{
  "extras": ["capped logits"],
  "init_std_down": 0.00545,
  "max_seq_len": 384
}
Each number is 128 + 24 x the weight over its row's rms, rounded and kept within 0 to 255. Layers, rows and columns count from 0. Numbers have three digits each. The size before them is the row's rms in percent of the matrix's.

# layer 2 MLP gate, 128x64, rms 0.122, rows 3-74, columns 0-63
099:144135145133112175123149143091147104165112148092126133100134144179115119169126134089158118100102116169131115124115136129131176120123108133110115139090127120136099129083161117083166145131097169
111:136182112134124100111131118147111159153087121114080097147109105166139122151141127088118130109129106121093088123166130157129138143118112132102162131156150068124144091158153139119132162163146135
094:101115142143108147143103176066151103101122129112121173125124148127129116142097109108121112161139104165093111109182135169109133124180135166131125118132133153089166126111150117128115144100103137
096:148139154096113163146119121149108077117081112126135168095124146106127126139100085108092109139166103125091135129123103117140143127126120125143122178131156133158109120127093139176115160121153072
082:109164141176129172146114163117146134149097139138164138153130162112122102120158103105151082108135113166127119134118171137134123194110170126148156122151140098100150112112105156133124147110103132
097:172171150130129152170117110133145119129141116130088122097126132112170109119126120113108105117098144146118118146162130171136086099140102127162158083120153150137086142184093085142110122120133125
114:089198133155115164111146132119117134143131131104145103141160083087127105107148125088121088128117107114144087091121105147154120139112140152135132130133127128108160139134116162182126174147112153
090:112159111155133135119138127079103103108162185141136136124116164148097119121078115186112126112088126145151154140114121133175120108118096171109111120104133142136118134123186113142125144118107155
105:147117092131077173182143124155124111170135137152106094134119108134152101092150157167114140079124113153099157121131158130161140119132095138163118147107132148098136134106145166138145160141130112
083:106141129172093137104141134139111151157133132082134134133151104138154173116121090118097112134150147137172151142099118131122143150131169171082144119166152133166117112144150141118077123174141138
090:106109113147155116098106143114124113115099155128122149108174114089111163141131101113174113147120134157121159164139174151118084151150099137130115123115122147163149138193117162095115095136117133
115:142127098126109129134113149092142166142123147113117158135149082146094125131102111118138164158176152147109167094123109155146073120127165146166094176122149129172098131137131133147131109143128151
106:133150137132131144110101130114127132136108116166111072141118137102156099134105150169099137123098106131128156106116099124128085058149169131129104152109116109150120175149085143143095152122097118
090:132111105123126116114129115119120140161130182120151108144102190160118142168137125120105109132090132135126135141143112124150111157157118123096082139113178072145129138131153132169088133179150132
105:121134085118120143114134156133131114075131151161159167102120133127059098109108121104102136116107129181175136116145121125128150116105137100179113122093108132133131170105099136116160136105124116
081:094142166138110058143112114148136164116117131106154109149127131153112139116120130101078103122130120162197154149120152111087148128101122137102143144133126160108140103153105138107154098150157114
108:162153086098123090126101160154107144143148096124129145125149145098123150102116113112101111139094140112164111161140140098138160139093135129120130105114157168109130131080150132085110117071123165
105:161096169101134157125142146116132143144134124158149107117097129142151163149136086133074068140130136140122138120110108159143111112148093112141120125113149129140085155163173098128157089102107149
107:081119193134134148149145164111159153082148154096152135128105124115096113111109130130139105114089115129145111110142113127104117127154123128137106164103110162154144180180120124125129152123099165
094:075117154125151089111101112108134097083133112147125118138144114098186127092132121117174124127137128113085147102139137148167137141131133113080096105132099137153114088137130115095156114118087145
117:152085090133165158151091100132141112121152117135133123106132106102114177101143098104144145137134122162126135078116085072142117096135187119122107138150126130136136164121119110147122097143136095
101:121148147099130148102128118116113117142135140141139177170160122158154112095113160155127139157128148101139108132159149132162160109066159128078125094105105107113127101135098116134115173119143167
086:120116140089121186120096110131151128135161179132171144113112170089180124125106184159133091135138125137134129092135134162139165145148121110119099152142118109113106143136126115102095101128123122
082:139138087127123134118142140134121105101141140127117098130108118168118146090077142094143139106120156117168169128128124105105091113123107115127137185093208100129111120130113114135121117099154165
114:145099120129139087169105129129147092140117160114140139139143155161088157127102164101185186126145143114132107101133154106150122134125100114126121135094113155107132150101118122115126127187085132
115:117125134064112124108106140093125155145109127094110139127116121145098139115129158113114098147113124104114128142153126121179127173103057143144151126151148102165145167110137102126077124138153150
094:167110070124139101102104111125152124133117110141123083066144146163144083113126126141110113118132076130118151115098129119136169110143151128143131095112106071139127150141101147120157152147110112
091:154139143150123112150127185103124152135169151174125123055093159112106115112137113129125140126142116132112158088145122136160096131128173155125092158162138129114155132106117120148116124160124089
093:140154159113177143122127147118108100080153151122135127112120135123183145174105147196149142125147161139119175109123149151141149139128107121092153117122130142187125135121116118116120086146134122
102:109125099153146170158127129119136102141100126134172156131102205106152124133150125099138113100146123149155181146087128147133116148140162097125126156133128143148112135135090150125089132097116090
112:131126112161135097130143113117152146116157121135118153121144138099116122150118145090135097143114091108104117136128117166092115130118127182140057095127115081151143121091096089101139111103168157
103:089152136145132112138135098118136145160093119128156179128136146148098156109109161128116152128115110145074137151122183113140085107132118136109117132151130080125085153142130136139147122187104159
089:141129136104123154129180118119101104166140143141104178119129122131146141139106135142124119091083155137144181114150154109152130110135110135073151130155107111110107120134171128074147117081140157
100:168127113111117148133109110142138118151103123099082121115179121131111158132074104108147097142089143122149089126134168123161137140126106094135158113128147149094099144161138115132077098147151161
105:104133094118139125167112132118166155128102106110135136107166160134093095148144166162115143074152122114113116135101110076123138107172141126123085139130152111127120087099096084120097145123126126
102:116095152134104144172124140185122157117149119126105122148150129169136176170119126130133166133132116106090162117125108131139171120123121110112102146074144109149103086136161109080129118147140147
104:133112160128101110130110108106136088139128163049120117139171114077126111145102110121153118118161119103097128141142097141121091116165132098091110146110106126121139135108146092099125156149101152
119:130102122097112118155096198141140124089160137099155124135156111152128161118113118128102113097100163131127143098111098117155157117107128094113133086137171150164144101109131116154125134131176109
084:146115125137122089099149163155111119138141153132082151108145090139101143111095137145106125100133147097128151160129123105124114123158075096115142083126134099105107122144139137068143075100149117
088:142128129135149150104129170140156121156123144089140099112132140133116143111126098130146137164109151120139183161095089154109117087135140157130131144086130095149100111136055110154124101126169136
085:146135091151111107153148146127118153128125138129147133112161141107104135122095175111178125130092139094112156153120132102103101095147110108103061137136116112140112176161116145116113079160145145
094:134093151131108161120138167168114145119119153142191155158099087127150112131081132173116099148115118126127141098125108120161104132107136133093141154140131137100091143143157114120113183137105113
121:106130064156128156112117181161103142156099147127087111129096166137122166092129133160157112099110121154100082143136137131154144137117136137144127091146100159136109124159131127116146128152159152
108:110106162119125142125149109108164152075169084123143146102086144110094154145130128144118119126109143087168122114151152122129156118124118177125160168120148109133109100127073108137133162126149104
122:115146131095094088147136161137158140125104116137076156089112178110098149094134149103141109116122125107165141124152094100101154122079078105143120095144108144138120123130114112112143166131151119
079:158122114136139110121110145164126146114165136122147171143116134135125087102134098114140120115120092078150158121092111107097129077106138158159112145107118122171096085125153145067116131150113134
111:168110118096118122125142096133147123073130143105090143133151136087130120118126120128119136172140105115147063108091083141174137122112122123086150116095129147112107164167100134105154124123114150
074:085119067087183133156120142136116145112100134109109124126133107156121118151167135128128164125106133118152165177126105114116077088143183133117135145140101119121129105143101113129111157111128115
082:098175115118094069154126141109090129155100151171087095128110141132105115126145073099131107130110138158126113165149149112121160143138160113127109142139129135122091102111140092104108095116115136
108:146110136108104129184155163099142144206165114124140125162099137169120171081146119143108096130121119109134147149078142130150141093109112121121119107124129134124151139134133136127134133175141104
104:120128119152130119116136118135151128078127075133151139118112132122071123120127154158134123150136100161141120082139159103092149125081094140119107145139118070115116103141165104144115168165160134
112:139147155140125103125137150123126144131148093119083137139085132158123152141125162112119135124146149066123114093106090122099132120110130156133124111180115139113120074123064140136149144147145078
115:099118106064116097144106138138098130142117108167178149119144127115122130151097112102144119141136104133150163146137104173156095129144088139116114129132129169101134107106130094110185090148136142
102:108116172151091127160089136157092147142138109132147133117143117159111098098106159119100132134141086166157148148149124142108149129099088114101114149126162164125156102103122098118177141168111127
111:133129146094117134138100119135153094077113142117123100109148085140126149143095142093102141103090165156129154160118159132080122116130149103076165160140137126142120173154112110139145128108151159
108:156111105145133147175117161144151120118153154142137112115154100161139150121115183112116143099127050138145120131124155115149126088099139158128145109096095125089154115139120146138142160119129174
102:149121124125136155148145109176072114098108150150123162133177145146151127160095096143093147126136136155111124133106139176143108108147109098120097109149139150119119131072120079105136158130129153
083:161084139086140114111135167131122144122069121093128122169126117143081125133111088136124096109148081117097127079138115098130123145133117107093163160146105134107098103118126159147131105129118145
094:108168147103121140107107123128129128153115115107088102141099133139137156135158114119103114090149150111095109148124148193116144141106108149118143105153118104174160067135126162144147092129154095
106:144119188166105171143098122128170090096100155149142146075129131124130133117136126097118156124125130170118101153109116130145136114121108137112127176103127165141122174114110138154135175147152119
078:123113158126156094143113129130150147119125129113126137139134095132139122130141100122098168147140118131126197108112101115096144155078120085128125143103100142148174185173160171144147108142127119
104:142089093088118146138119145167158157106111115153103126111101146160131131150121104121149129106065145100158161072145081108101130147144117112143130143150157112137120157113123107094130125099119097
113:094138158151121127115107119076122117106143164159142148142139082130152152126138166101098088125092164080144118108176155113164123166156118127117144123118143147166123141138137135147147124145144085
108:092114083085148136187121135170144107153113077157128119142155143155160186146113100101133074148102122096116095131130123155146141123130128113110142130152155136135158120128127115143138156139136142
082:166152135095117147149149072170126139176118133130106114127173118116091121158102115103133127115102148143102115155178113115134123145134112085091063107128108137135131117165129157150126126142134127
088:156120137160147105149106120141168179137130102112087109139144181172085129153103096109150125123125155165094160133099145127164137134105137126133101130132114144106150134160093165145116106125157147
102:101111101111082105129097113120106175156136146131130114099129139175094152113144137147092108157118112140160175115119129140133145082152145090121150134098080124131160129164137134089119112162141114
080:112142140107109186146177091111112134127113128123111150151163110135140181154160110108150131135098146136156113165104125155111135135100113120109117133118149077156133111134146074146105122149177135
088:127118100142103189123115109135086111182162093138136096131121136142125135174142137132143142109154099135151124137133161113171096176135108161138136124136157120164125120123069158110132151108145140
099:121131132078061179145080103147157105165164106143105126117116141167184139142135106106100147129100118103124120111096112118129166136104148134124154136127111132109102110105120131126122102118148157
093:138124145113132129137069083158134099095091128126140120153079126148124125146103094101174112140125148115147180152122100098115119143092092138107133137122154119165141096117112086129158113107134155
091:148145119117122114140127129120118153100161144135089130128117135092130137089120127141095101068155126060106117134124116138097120088135107112157118096150183108139144141135151083125132128139084170
# layer 2 MLP up, 128x64, rms 0.123, rows 3-73, columns 0-63
105:145134110151131144117152146081135098159126144096146152093109119185102126161119124125142130108083123140122125136135147112125167125132114125130123139075135140129071113084163118110168130152107184
104:124084159100122158135118122122139118095170116132176154116127120080127148123109120166134109183139152123152153129091108117140123118141150139157083106099110190129111139110106106136129105089104131
095:140121152144110138135097140120162094141142149137093139124126153127125121119084094164100145126117134185105135149216128148111105100157145148144118143142117152094118092100118106145126169125111142
086:101124124145113101109126120098140162090156171090140121150147093129103130131168135147137125113080144133165138143146082153092105136105113139126123091124119110166110111143164084110137110141164170
082:136082144186103166132160165139154121144165147130138129118128133111154122128137102095157093156141093158129122147095178124140119179113160130106159105126138106110131137101094152163115139142113133
109:100117142089106127133088082148129098087112136085141098145152119092128138179113117131108103115101127149114129112140162155144151145126099131096111133146114099085144097184123147161132119094131138
112:117181153103126106146091162148135130113108157148143094124142128116116128143118143091088100140098126121118126097087092170123112124091112151151142161155122162150096124112165116173123133118125079
088:127082112152127140105099158126147087141147153143135145151102175163109103119110168179146126143124134110182090140126169143147132109145085154115121140134124149111113083136141114103141136110130168
110:152112107150133147124150118136098130154134157133092073129116145126150111080158171137112148075162140126108120159147140137148133114118075124170124115112149160084130151097145160104129156106117114
077:084151126132134145117118145093102134146120123118137124138180114149148158127108111153124142129112156160122163146172172106156099134112199142091139139159119162127114146109156132124075123137124161
090:132132118128096109103120121105110147175169137130118108164137111142144117132142151118095103131127124114069112157101124109119119164186135118068119153155155161129136094108101121114161097140096146
116:144110146103124126152179120133121099086116100130155135084152168156096134121088165152143129086123113115185119160125120113129164111090071123129135115106114128112107146139119128117132136161157148
106:146142129116127125109107145141130112148106084130148089141118135095136102143118134163073123089088109150132178122106095133140103107130148113119073150136118115133118157146086143131091170089128094
092:128116147132135134125157111120150141108135118124085154086138132127118085118105115126128104167156121101142121154114072132113129041108117124122128117180127181090135141121132132103144114087140130
106:145151149111129171115142170131131128138143167166139117083157115129117131139127168094114130108093132151129134073171152115108152145098136098146150154152083133127113147123098132128150179095121104
082:151123086109152183100145142109102110139130126159087158118132137080126126119153132125172140128133128101073091126143123152175127133170129121166118099134132089151147172113137116130119134100108148
100:126115142118111139112150092105160123097121153122141155112137095163156124143113165155133155097149108127065111116155182119111125122142107101141117146167097098127151123124109119154156120196130146
109:108157102149132085119112103126131145136119133085091137152156143128107095143126169134149176105108102125128102171123143124115123148134177155133113125147112131119178095092083148094094157143142119
105:071123192108142154142147157136159156089145147098148128127096139118092108120117134129121100131110126126152120108142141131116147115161099128126089161119110150153165167179120129122118149110106176
099:181140109130081156140140130157133154172149151113129133106123140147104132127126150114082124139104124146201095141118101116079138116114102133167150139154156112119155170130132140154104127131163126
099:179113122144129151143094111114119112136172149144137099114150185137162162140132158119136116136135117152168163108105110128130155181137168134109135152163115147154157123139104166101106145108111098
094:103120128144065109189176122132141152107162174124122132146112180119140137092152125158125141138124133133163158126118112121157116126180104143117124103126100130140155134108076129120155111149126120
084:119097135099123150118149105117130114125143153116140097157107125088183153118119172184156108142122113107121116112146104165159163113122087087083124132115115110109111151087154106143149112138117153
090:133111122117132139113099075089160125082142151095155123181169157133145117120138157095176132176138135126128143126136122129159148108112109128108159124140141112172133088091125142144155142091126120
107:157117108112145090131122145105169084142093171132148120128123139150082145142128117074162165157149167102123084105164145139133093151107114085135121138129110147111142149097114114142119126149119102
105:164078128128189143149136149136114144081154104154150126125105160142116125135134128130155111109112117137149086101127106155073105154139149116117156117101098117131165137143086091093136132160119121
099:089150184118109151145148135135100136117141126119140177192116095080124160150128133109143144133132179129146106150145122139114101144109108129110120144146144178114144109126161104137103091114158152
093:120082117126102106139093128135137127125078110100156179169123150137125127134104139156110118112138132127134100165146125110068144109161140108138128129116096137158093128190135148075140121123112154
089:163090132129093120165094107168136144124103142128107130136090102167131094112135156099089156121080097123127120136144091111130144117128137125125109136135120123048134114127104116149099160102099122
090:128140142114078115111104139103121152116106132158107111160124102131120119169118132113094140130123124115102086163114100124169138133127116151104134086119142178138161092112151088112179099098121173
106:136140133153126112116123166149144161115152099140103129123138143087110095113151158111152127139118118088156103078120160152106129138117116176151114085117125083123147121093121117105104114059139154
107:085135135121136109145122098117163151157098120104152166128136148147094137117124175119098146124087126127112138158120153096149086106108102146107103109171142077117087131152119137136144135171123167
088:115146139142134108132084146152152147093090100114180082152121143118108107103150142107131150155182110144131082116128118145119128138124136133174120129120139151108140147152096147166105152185109114
098:105136145157139116127125157096126141114149150147176135121070158131148083123161139135092154120158115134078171095131095117080126147128145149127118158114121117144141109103128143126179167146114117
098:110170092100129129128109165162142144091112133102115120113132187167060108144162164137127120096125159148146135127115120121140157146124109141131148114130139108166111115084101121108088143142132106
112:140187126108170108107125147092136102135099122128142113130116138074127070090134118136105092109128139166159106144140134131136091140117145122138154090173097133098138162129098145155129127106107104
101:121134086126138124114121142135128169140125091197110126114089153174121151087152146115091136129094126143158141111112133106125162134069121146146133108186149114139134132145114150149122112092150120
109:159106103128124132112119138174090154148097135072131112150181120103149125180156128144130110102119151127115135093111104119126152141093143132111063109111136123137124102129120142154086129137156092
086:101122106114121142107098099127112133130126118112167101146111156148114141165161136125114155144090124133186122131151135179087155171116140152145119149179112152129095118112115150168140163161103130
100:122121133131165183124113190158163130162135124122116093105123152145124151112144099149119151153090149139130162161113111151116130109135146152122143131099133097107104145119061118145141106103170147
084:140131118148146110138119136113118159146094142164124118146163110099102116113084136128176137146090155117071152143149124129135102110148100138129081157124138125129092189165133155130151089128101143
090:156116137156146196111129145140083120132107160160155148124095122101177145101106115132178116138155129114109115104107146131154101129136160151134122156116140153126090148152153072106136140119114144
112:115147081156111146104100159164106143142114143100087099115088148129137140122134140159158104118110104155106085124140103142166150109106129127151096072156087152117114128153138119129144124147157164
106:118136097111098095122130113131115129205089152142117118108122136118147179121151131125159123137169100132119149183141119121151096154149147127151113108105108128087120075119107089113135108115115146
121:116111118077087118135120153142148125129127146129095148098124130108125169078129126107157104114136125109165122153157124126125147092075089115189108091132109150136127146110101102101162125137156108
079:127117126160168107125101156122127090148160128119121152132133086115085128121145133139129147126128072094132125154079139126106133112120089134142158121115134134156141104119183163082153152177150148
120:116127121118115158178149116084157128109155108132185135133089157084165081136108143116108128132107106133116167170148123138117172131088142156138092130144131136120136132150132153134166151117156140
082:113107111080134176168090146154094134143091133108139127117162089145146102172166100120112149110109154141128116168090093131126114120173175120090137135125121119139143117137113124158109115136145137
092:159099150116137157133133118146180150070145103091158170120133118145145126146123167177113131111135117082139127089104085122101100119092142141138127105117133116127180146129109144127130147138160114
105:099137124134138127072123104149120086071122145132111118081133122075118093163125166122139163138116094140140102119179111141108120135113136153133150160140120094108107130143131147102126155087120156
101:139125162135117150120134154146100124154109165136129109144120103099167151162132075124125129134079115119123137168127091145165071129147187132140098117119120156171109130132085113161122133126119113
105:114108149121130155136104152162127114150105136126135104101126107116143118107132113175169131117126132172135139142145151122119142114150118075159138182081138114124106170140172087145105149069131141
115:156097103110152146126113152120134124134138112163155105121140132114149163144113079123146114149153107086103147078119080158121086130140087127102129142171129147129113173128128088111158104117162111
112:107113170147098117156104133169090121135143118124134126117120113159112115084099160111120121132156086129167130135145133152088152104105082107110111154128169159121166086116118111127171138159116149
112:115108106116167099128136139124181118109174109129101130132101127146145130156093104133137139111120109107160130119122131136127131092162089080143166086188132127126153152158163109121102162098149131
107:159128120150182158166150167126137096125133148174144091152108104146123139155118114147123132128168103091134111117093116135153129123123130172123164112110155141135142097174137127148114118123092184
109:118140123114126143139091150087171161160145095107117115128101141119107141073129164146142116146136139127135093116171109069145149137134157156158125137121101108082135125168120172134136101116099133
095:101161139193158127136133104123137127126145127150130120076110130139169141114124185136139162179087185128131125149155149146141146105119101140160129127112131152118150144107129092096114153123106146
083:130130128130147147117128093082123177145138130124150129116128161137083107156114123169148161091137128147122136138143135125143082134159121112108136154169110090117146069145151113158079141091130095
109:088095110126105124111154191132131164107164103132166152089133126094122119122137153099103131118084132116161180107145135134118112130103135184151136130105112110139119110119123153143108163119087132
078:135093136135117134157118135130165147086113131125136134094159102126125094134161084129132180164131114150105166114099134149113120135089180127139131183109139164133127147135149165144147156144134172
101:171098109104129113133134148157168163115116095147105160127101166151161102154123091127138142100071117107151160092125086112087122154130134122154129152110160124150120142114124089103119112104141128
096:157124129120123145163140143183130159153129130097123100119157182179128117137128106134162132146161130165098154133118074138083111097104133141142158134132133102099136145112134095099104140131099159
103:079102080117166120178146149142147096151128112145137135150148167154135134123090114093130082163129105088145109139136092166118131102136171104137146144127130154109128128131098120113150158114154125
083:159117107106130172125156122144079157145160131160119178122130084123112115132119149160122141132108121103101114128146084083163112181136141103105116126117141115106092122148120110140157145168114164
083:139113139158136103151127140147175171153135088123085121141143177158104138139108105117127131129118153153090168125084152114160142126108140097117112111132096139101130132173093173160131104121153122
112:161145119146183090118135133119143102108130115135104130165139151081116130112104123134173180121142148120086109134097131105135086135123111135152128152117178136159089111094120124158130117078129112
088:166137109133113099113112146135163133111129150122123140133109156108119099116116135143096129146145079060114124073150100108149167105118123107153119135099106142111102151151129162094126097131095079
094:123144119134134172099149107153136074089094110098129171125082137097106145132124119126105140123129135122130161111121119135151099102154182135103075134115125153134108144125141150180130134132091087
096:131162150083085140148107136178146121146160092083131125100139106162148115167109131095127122155126135100075128154098093127135130132115139155115116160147140095139096105100157136093110128107143127
097:078156119156120141116142133094140148168151115152102140106144128103165127147141132150111158127134108146135096105147163146134151102153173113107134135137117163112150175190163163124099147129130100
# layer 2 MLP down (transposed), 128x64, rms 0.166, rows 3-73, columns 0-63
091:120141129108058136134162134140109100125171146131094157110126148168098132112135080158129144131125106148147089147115067125085141131124130121161148133102154180130134119148113101139140125137159121
108:110116132155150155120121135151094156137154107142096058139155102163163123115130102078099086140116096122126101172110110128110114149105149130132128142112155092112129132147116112124138190106129122
099:138152161125103140146079088107128075115128095111122149117151124099121135108107131149124151111123150165096117154120186153114128126100136126136121159170141148102116115138136059088106110118111119
096:185130181096121145130121113145083114130114136136124137084112099148108123131142150133092125136125090173112147100136116094100170122154124078157107153151165102161127129161126137125135124150098129
089:125121093150113105153134138136088142100148128143155131064111099123100113113154088107117081130098142169124111135155159110121142147121115095198149130125144113109123168154112125086120114121137130
104:135120126110066141122140086121119159125154100177074105155117152135125099100106063110138135127093115150121140105159133137101132143137135106139124106121147163116125169133114114160134100128134083
112:134170142169132130156146172122142116143093085137127146144182106156171124155144141087129148115141105132142159108127129087141125113150147138104101107170124152184129129136170140151132118143110102
092:127133155130169120151156167104108125169132085084117092127119148108113116112159098117118104101153111148147075164162102129105123126123145112110158107110106105110127120127105092111113076141110161
107:136156138092172142117155153129143129082119112118163153104148124117096164133091131122107102154089152096120103128140142099124099177126146114095125140171108102146168111151140114110117085161138135
081:132130122130153106106137116115141111152083122127129157173101134168102108140148112111095156170137143115152115100092195109113070130169109118156100127133118101122146144130145116174106137129146141
095:170119156150152158095121126133158100127161123139120161136101123157129105121147156101067106132123140122126117117140149173162097149163109153137156133088150116150150114113137144112150083096130172
113:111138140074141107157136114142098096117109139130095108052101129115125096150130154139082116116098133119142119149145139124112127121094082115123119143132114099135171107142128183142173149133117109
103:124131098078089131132147089156072131167107097148103151113118177117149084137141136121157147123122139088148121129083145134127159149133110189127133147132144134115138112124145130144084114109149115
097:145089143130154133155120125104161123141141114132095130092130164100136080112120133106140153144144139091162134176143081113112150088115174117125139177152146142100126103113114128168176119117136137
108:141111129131121120156123146115135104176139097159149136116148159134172157124125111109096176099154148121178147122141155179110120110094161101112129137120119118165116167137135100113098133075125101
080:080109121135133139103106124127153177142120156152124161081122099125134148090150102075135125130130100142106112122104131175113099116112112121113167150120082116107158158137131143133122168094139169
104:112176116159136138157126109189100165128139124118131107110106172090154157136166099149149115127100168112141147128111135054162121105105138138092127128110152133136144107114119132128102129155135133
095:151124125147166160106146140116129160150136174129136153095145136173130173132148127105108119152153122151131141175153111175159139111087114130098107119136137167115099131145185107148156143103119111
097:129092170101139081119140161101141129174126111110155127124121135127126136109100150104136108120093116139116128120093135130162137131187158145176123136100206110166133133158159123132119124139139136
091:073133108114187156118160146133119192160118119112114166148119129109101137153064135127123135115114133128110156146150176130099094151144136139093107130108125135132130167120118083123116124125132128
108:128121111138147104175143107124085113161103111121112126150133140150137175122143135124145142120139066111129115125076196141135099141100146160138118125156136109133112163187121145134156123120105106
096:117139131114078103158151126088174116114101150142124161130120126123110109136158127122170131133150132126125118149188122110134134149123149097106114093059114130147182148114080129147122145127103108
092:115140161101135154167158097146122116075130124130138110150119108110104106132104194140140150145136104114145138117177136098160098156128136139156130104090102103107151122129154125185118104099126138
088:087133138105128155097162144108133147138173149138134125132144136125127164128095112131118115109095155138166137154134134082132109123091142130097149107147194138152106135133097124075164108082110112
103:184115105126139143149109104116114129151121122141130149147131110139137138141145090145073108150095134114102138128111100101139127152129090175146098124124143180100157130195103176120136145111137113
112:100077157123135137123123150102114164134124073115173130143103104127107115137127113138126107118141132147104097108168114122147128108132109107089128164095094156150106115121124109117122156128181194
090:085100137128190130106120127115181150114138142076091114118115169120122108100152142102092125127144066099107150101107131120108115107122105112114119162144131128123117128101109152125150118137154171
092:135137102169163126162093086126148125131135161114119153092127118125137119164091151075125150136121153150112126141132125130128134146096158161135151099121165106185134155136111146107196142119116134
092:106132111093133149176122115122088175111152136129103100144119183120100114111115112122155113141108123176125088110128097136166091124141133135139120148119111128190107140162168139113138165151129139
099:151128128093173123094129090108103107124114160100129155125109165116114136102084156161109134086104160098134128127191100122126122094150098140148131126131131117148146109128121157158097159101098151
112:095120106141148112097125172144101116148126105148161112121075125113081079108134109103167111148139123136122137121137123152155169109145114133144113120129101108125124105136086123103087105089077098
111:186128168108120125092165104147124093116150141123143109125109141086112140093124107103142083116136142105105164143134124172115165115092129151147120121151112099121132160108154125146094147142111183
098:104088093104144139114077126140118119165131165129117114078101155097126088145117118105117154150105141115129164145146144156120146142126133150136079169123148138157121152087137097166150126159101118
097:125126107136160139103126144133150090120142156141146172109134126133103165102122140110160097124128139165098113105117100097094130113153133135072102153083094096148113111084133104098103130119113176
105:131148149108142109132115103144151085152121092144117103143168178169132150112125145140122092112129092156142129111121100110138087090139156122117135121096116089144125164135074125126089099161149102
106:134140137083141141153107102116119113168108126099113146099128097100160148140146118141103120160147197151143123158151155125094075138140103165087120108171105155140135136134117157153143146117129124
102:119156130130183118112112154098148185123138092128143155101122125131130101151112133154154116124101179101114135142113152076129129158095124124114159128104122068106155148082148144132112123123157128
109:158083107120162115124136142148114163171157141114113110155145109119124132126140160163130133101167149114097090111148076136154138110089139083141112084123082112120128159165116115143155108136133126
087:123142111115129132122064125166134141126195142147117080081116135143097147118125107143114173139140150133108156127152123133130144103132150121135128140086135177165124180092143101127138128132098129
097:116148130159160097116156086174116133123128153121171132161138134128119092113164129145167169117105148073124126104111155130124118073119090107132111119124119137104142114145084108123085136093136123
087:141139135122159143123185148117142111107099134122112146123098149164122070138109143137135113117091124147152101145137135129142117117098111138166140115209137090125114102116120128148164163091092145
093:123144149144116147105120087172095129142118071146140133156130141101133129104126187134153140175100105147149128137154116176123141091165144124163166127122163095095119139132123149140133116162141146
107:152160118122104137109179126135152095169152139110158143134104130120132158135119157144134135090078160154091115104091149122108148130093144147152121067149132134135126090115115108091168115152124141
107:106115095154127111100105165160103146148111135099149124140129134126131097088115123143185140142162155075140153116128147111154121149121101094120125120111101150144096127110129171130136084151122067
120:084129117119097095171137187118122104172160152142160132100171099128119132112108106109129105165101133103167120120164171125147119129098114094136113118091124101142122128148145147095136123128158141
089:125138104095110117101156152093142158136140102087108148101148149129125134124127159139148093187151121142154076110139166105097110133147140104152124116097128148111113137136165085114091124118114079
119:132192092074164087113148088098116149119145138141110133170133145119118134138156124150171143114121129159134133139131126136112146112144125135129096134099125109151192164141150144137139145109130179
091:115148146114150159130116151120152049115150135160161146154122118116104132148156134140136139155142147158178130155167152095110132136128148122122092125082159148136185117139128115164121137160115123
107:120117120108156155117114168147126093171116120109116085149146131102136114112120095107137096170141100116142112152135146158116101143131132154096182142109114103210149118115129127142171129116114134
100:147143127079143118174121099124130167151131148119123183178101105143131106122133095121115139158161147068086141117105168121140145105139152108100156129084115128168139125107116123133127108136134139
108:155162123128086205123115175113094102116116122096092137149078141147145127155143140108109114149095133111149136096170102120122135118136122147153119139168139107151110111142106162126136164143128118
105:168117069144113125117086110127128145086074160108129162143124134127147104115151083144135140095123118123126132185067164129108123120114125091107119107148114104109106104130144126109150150125132147
108:137122108088092087150117121106188110151136113157177099143105160104118141093109142107129115150085140098073119134140102158126097156113145115143100149128135139139143130118168144130100132125153157
112:153125178130115117146151124134132168107112088096134135151160171132095168141114145143136118094105124126143154176106128123115166114122125141163142070153139128135116085098133098144157133158094150
110:105190152118106102157138130083156117090132117121113140159111126141104143117113107105121152116119098142124133099180149148188130163148104135155147125144136132090174147142146134133140158163138103
102:144173146121081131131178141141107138123118191148146112119124113120088131135146126119135101116124098118122093164091155112090178147175112132143115109142097137099119149166157115132109101115119143
107:133148137158127163147107129087146125159120072115122111104140121129177081119112151133154111125147156175137130141095133129106152113146133128108121093119108174108157119126125107119162118071137179
103:141091135133082180092118076133105116151139134161127142131157118126086122148109127120136162151139143111129108150121150114096120123130179089080088128107119110143116109166129102120158169153125132
101:152134115133105121089145126124142137107137133120156109165143180115111140141134119155148186091149107112131149115125143100166081112158095162134129145130141066148114141125134138130127056145131136
111:136155144136116129127137096096118136117083129180152115106135151115147119143138191109157133113137112157179104119143134140129128149100100134098134122089197115130128122112168124137107181139116152
076:134123105132113133141144145084142129154106099156099100130147134142127094169193141109131132082112101152129149180154095170145123150134153142156102114124123123112112146145093124161123129090166118
091:100096138132138120135120088163095117119124159136167123157160155120140113122129088128172117158107094093072139126160113102140127120147133137124116110155122101138142140133159090103142089182136167
098:113105107116123151100137146103123114143135136115114137149086160078145172131138091169102089125105148100123110110111169123185150135093132134141086106160140140133097156148136169105107143110147133
100:144132098137142099061144100137173120114133111147168109147144152132139140099124130147158094109084096150114117161110133171092143122123133111140146157150157173102143121155133154152120110154163142
083:077141106127131113122146131064119070126154134135141103117138080141133121114141116137120134144146161123137131163150157100115120132155169122145154143165120108158143107120092096136148161105137187
093:117154097139143115153151121139081133093098109130109098142143113103138126102117163106121179111079106130169154115173120164117140112180137115183127103125124145151150156136116109124103121131150101
109:110155141127113143143116120151117156102112149131109102083097142113111157136110182075107126099135141125120140116117108137123166125113110158108125169185127139112127139109116078079106111143169093
093:124125154120093130172102090119149150145109125172097087076115147131109106091128154111168125128147086148149117154109117142160153110088119090125137142147147108145143072149152111133122128109109139
095:153142079150160160178108097137157151175132103123132142152127165123129148108171130135168147105137126077170128162142134127168105149155111159137136128116128103102133109154144100155129155121123128
091:079164105114112137150119107159137113139146118103143142160136129128124126086099115125183151135106103120079131121121094138084121148127128098142166170149165130074108122111154097153132103118152111
095:120157127140134098133126177103121100107132118067086131135096092141154153161157119152122103130126119111116088146155131169125149110112108153128130128120052117119105142149130163135136142148169113